config = dict(
    num_hidden_layers=16,
    hidden_size=320,
    num_attention_heads=5,
    num_key_value_heads=1,
    head_dim=64,
    intermediate_size=1280,
    vocab_size=18747,
    hidden_act='tanh_gelu',
    norm='layernorm',
    norm_place='pre',
    norm_eps=1e-06,
    positions='rope',
    rope_theta=10000.0,
    rope_fraction=1.0,
    qk_norm=False,
    attn_scale=0.125,
    bias='all',
    tie_word_embeddings=True,
    parallel_block=False,
    init='normal',
    init_std_qkv=0.0173,
    init_std_o=0.00306,
    init_std_up=0.0173,
    init_std_down=0.00306,
    optimizer='adamw',
    learning_rate=0.00147,
    lr_mult_qkv=0.5,
    beta1=0.95,
    beta2=0.95,
    lr_head=0.00644,
    max_grad_norm=1.0,
    warmup_steps=209,
    schedule='wsd',
    decay_fraction=0.757,
    decay_shape='sqrt',
    final_lr_fraction=0.0,
    batch_tokens=65536,
    max_seq_len=512,
    doc_mask=True,
    train_tokens=475300000,
    max_steps=7253,
    dataset='wikipedia_en',
)
Each number is 128 + 32 x the weight over its row's rms, rounded and kept within 0 to 255. Layers, rows and columns count from 0. The size above them is the row's rms in percent of the matrix's.

# layer 13 MLP down (transposed), 1280x320, rms 0.0657, rows 871-890, columns 64-95
size [123  98 115  92  97  89  94 100 107  95  82  98  88 115  84  79  91 100  95 108]
[[162 166 144 100 120 149  93 135 133 100 178 109 131 164 101 120 184 135 157  68 110 178 166 130 122 128 121 148  96 117 183 112]
 [147 177  93 162 115 194  98 206 134 160 109 187 158 172  66 166 123 108 124 120 142  60 158  91 108 147 170 103 134 132 116  91]
 [144  89 147 135 112  71 123  90 125 109 105 115 129 110 100 108 138 179 152  85 163 153  82 119 133 107 113 119 110 142 113  71]
 [143 165 156 103 129 114 109  59 138 168 146 153 124 127 169 128  89  95 149 133 106  67 128 149 113  89 124  77 133 109 115 118]
 [ 72 125 158  96  96 125  97 110 114  74 152 126 181 105 122  98 130 136 169 105 136 124 105  86  89  88 111 134 158 159 118 171]
 [163 123 135  94  83 120 113 114  71 158 111 147 224 110 126 121 168 138 113 153 104  67 113 218 121 118 119 114  86 101 132 132]
 [ 99 142 153 104  63 156 183  99 100 121 104  86  87 143 136 172 134 200 124  85 127  87 151 172 121  82 152 144  78 148 140 126]
 [169 118 115 166 135 192 172 101 127 111 183 101 136 120 141 177 159 163 128  75 125 145 143 136 151 138 144 116 129 132 130 130]
 [115 157 102 198 142 161 157 108 106 118 115 101  79 127  69 110 110 183 126 184 106 131 146 112  65 134 187 138 108 137 139  77]
 [153 149 153 170 103 150 129 154 143 107  79 136 185 132 168 129 167 137 133  97 110  86 178 157 141 154 161 112  98 141 111 125]
 [104 125 141 105 145 101  88  97 123 104  86 154 105 116 129 174  84 127  83 109 151 149 146 159 126 133 170 107 172  77 159 126]
 [ 47 111 130 117 138 138 132 140 155  99 122 149 128 106 110 109 171 145 163  86 149 138 132 114 131 174 152 140 123  86 191  90]
 [119 155  74 154  96 181 213 151 132  80 145 192 130 125 109 151  78  44 118 152 151 117  97 106 106 175 116 132 148  88 153 161]
 [156 168 107  79  96 132 104 103  93 172 125 101 116 131  77 113 129  35 113 170 113 123  83 106 137  93 128 133  96 105 171 154]
 [179 147  80 143  97 157 124 140 105 140 126 110  91  91  97 173 130 116 139  76  71  88 170  87 128 152 136 127 131 139 113 178]
 [124 161 153  96 178 118  96 130 138  85 146 128 171 159  98 106 151 105 112 167  91 151 156 182 164 187 161  78 140 146 147 165]
 [191 135 131 102 136 138 105  70 134 135 104  72 178  82 134 169 161 113 193 124 180  94 159 122 125 129  30 104 164 151  81 103]
 [149 109 131 188  63 144  73 112 140  91 154  62 139 124 122 100 178 135  99 138  88 149 116 115 119 142 138 162 152 116  74  54]
 [100  67  98 117 128 125 146 126 128 120 182  89 197 140  91 121  53 128 143 124 138 119  91 149 146 109 120 194 125 156 150 116]
 [203 164 111  92 125 155 172  84 137 128 186  56  92  79 119 100 181 127 119 142 152 117 122 133 125 149 135  87 126 152 125 134]]
# layer 13 MLP up, 1280x320, rms 0.0666, rows 872-891, columns 64-95
size [100 107  91  93  90 109 109 108  95  89 100  93 112  89  91  92 109  96 107 101]
[[112 131 147 148 155 114 111  62 148 149 172 116 103  98 143 109 141 182 114  68 118  86 135 115 148 147 123 186 132 128 163 154]
 [161  89 171  88 126 147  77 147 169 118  87 122 122 138 174 123 111  81 138 113  99  98 141 207 132  73 150 168 148  79 192  71]
 [156 119 145 109 102  76 148 175 112  72  71 115 153 136 165 157 218  96 174  86  96 148 136 142 104  83  84 159  98 105 140 125]
 [204 122 125  99 137 188 152 169 116 116  98 110 147 168 141  73 106  58 174 108 111  77 170 181 161 125  88 134 162 128 147 199]
 [148 149 173  96 122 132 105 102 111 126 186  53 115 137  99 115 109  87 124  47 161 140 141  98 100 115 187 169 178 167 185  85]
 [172 106 146 147 124 195 143 161 187 141 159 147  93 131 120 129 111 163 155  97 168  72 147 167 123 117 143 192 102 136 124  75]
 [154 144 146 131 133 134  69 139 134 108 129 135  78 196 120 141 123 128 133 159 102 136 155  93 175 137 160 108 102 130 165 168]
 [170 162 147 122 117 119   9  85 189 147  92 158 140 114 149 132 161  95 100 110 192 161 114 185 155  92 115 167 163 109 181 162]
 [144 158 175 142 175 204 129 129 154  51 183 109 113 106 110 125 147 111 122  94 155 167 138  86 140 142 174 139 133  98 174  98]
 [109 139 160 152 127 141 154 139 138 155 178 104  71 118 117  59  97 114 163  84 105 135 103 117 135 153 105 160 121 155 109  82]
 [188 108 137 173 143 203 114 154 110 105 157 148  89  85 142 149 131  87 130  79  97 121 211 183 115  71  85 154 147 169 148  85]
 [157 109 176 113 111  89 135 124 136  87 142 119 148 158 182 140 195 150 138 113 166 142 164 125  80  93 174 101 110 137 103  88]
 [186 143 141 109 121  79 137  87 168 170 134  55 111 146 147 147 152  77 190 105  78 154 152 150 146 138 200 101  86  36 156 121]
 [ 86  61 142 148 126 103 104 124 108 142 131  89 177 132 150  99 146 145 142 163 174 171  95 173 151 120 141 118  88 104 149 132]
 [147 149 128 103 175 124 139 115 196 101 120 207 177 135 128 151 125 113 149 157 185 109 176 140  55  86 141 137  95  95  99  96]
 [132 103  90  58 126  93 102 111 144  76 121  77 100 131 140  79 103 163 134 161 112 140 158 135 125 169 181 130 159 126 133 160]
 [205 150 104 151 133 158  84 114 147 131 129  78  57  95 131 135 139 131 133 101 173 172 112 128 130 125 154 168  74 112 101 104]
 [122 184 171 137 117 144  53 202 138 121 129 132 138 107 140  80 154 110 129  57 196 127 125 148 163 136  98 107  99 166 165 111]
 [100 119 155 119  93 149  92 139  55 109  93 211 119 141 190  97 192  46 139 137 116 129  94 114 104 122 184 184  88  87 193  46]
 [138 127 111 116 157 104  72 157 145 100 118  94 118 197 133  82 158 144 112 126 159 141 107 161 163 102 124 190 139 140  96 112]]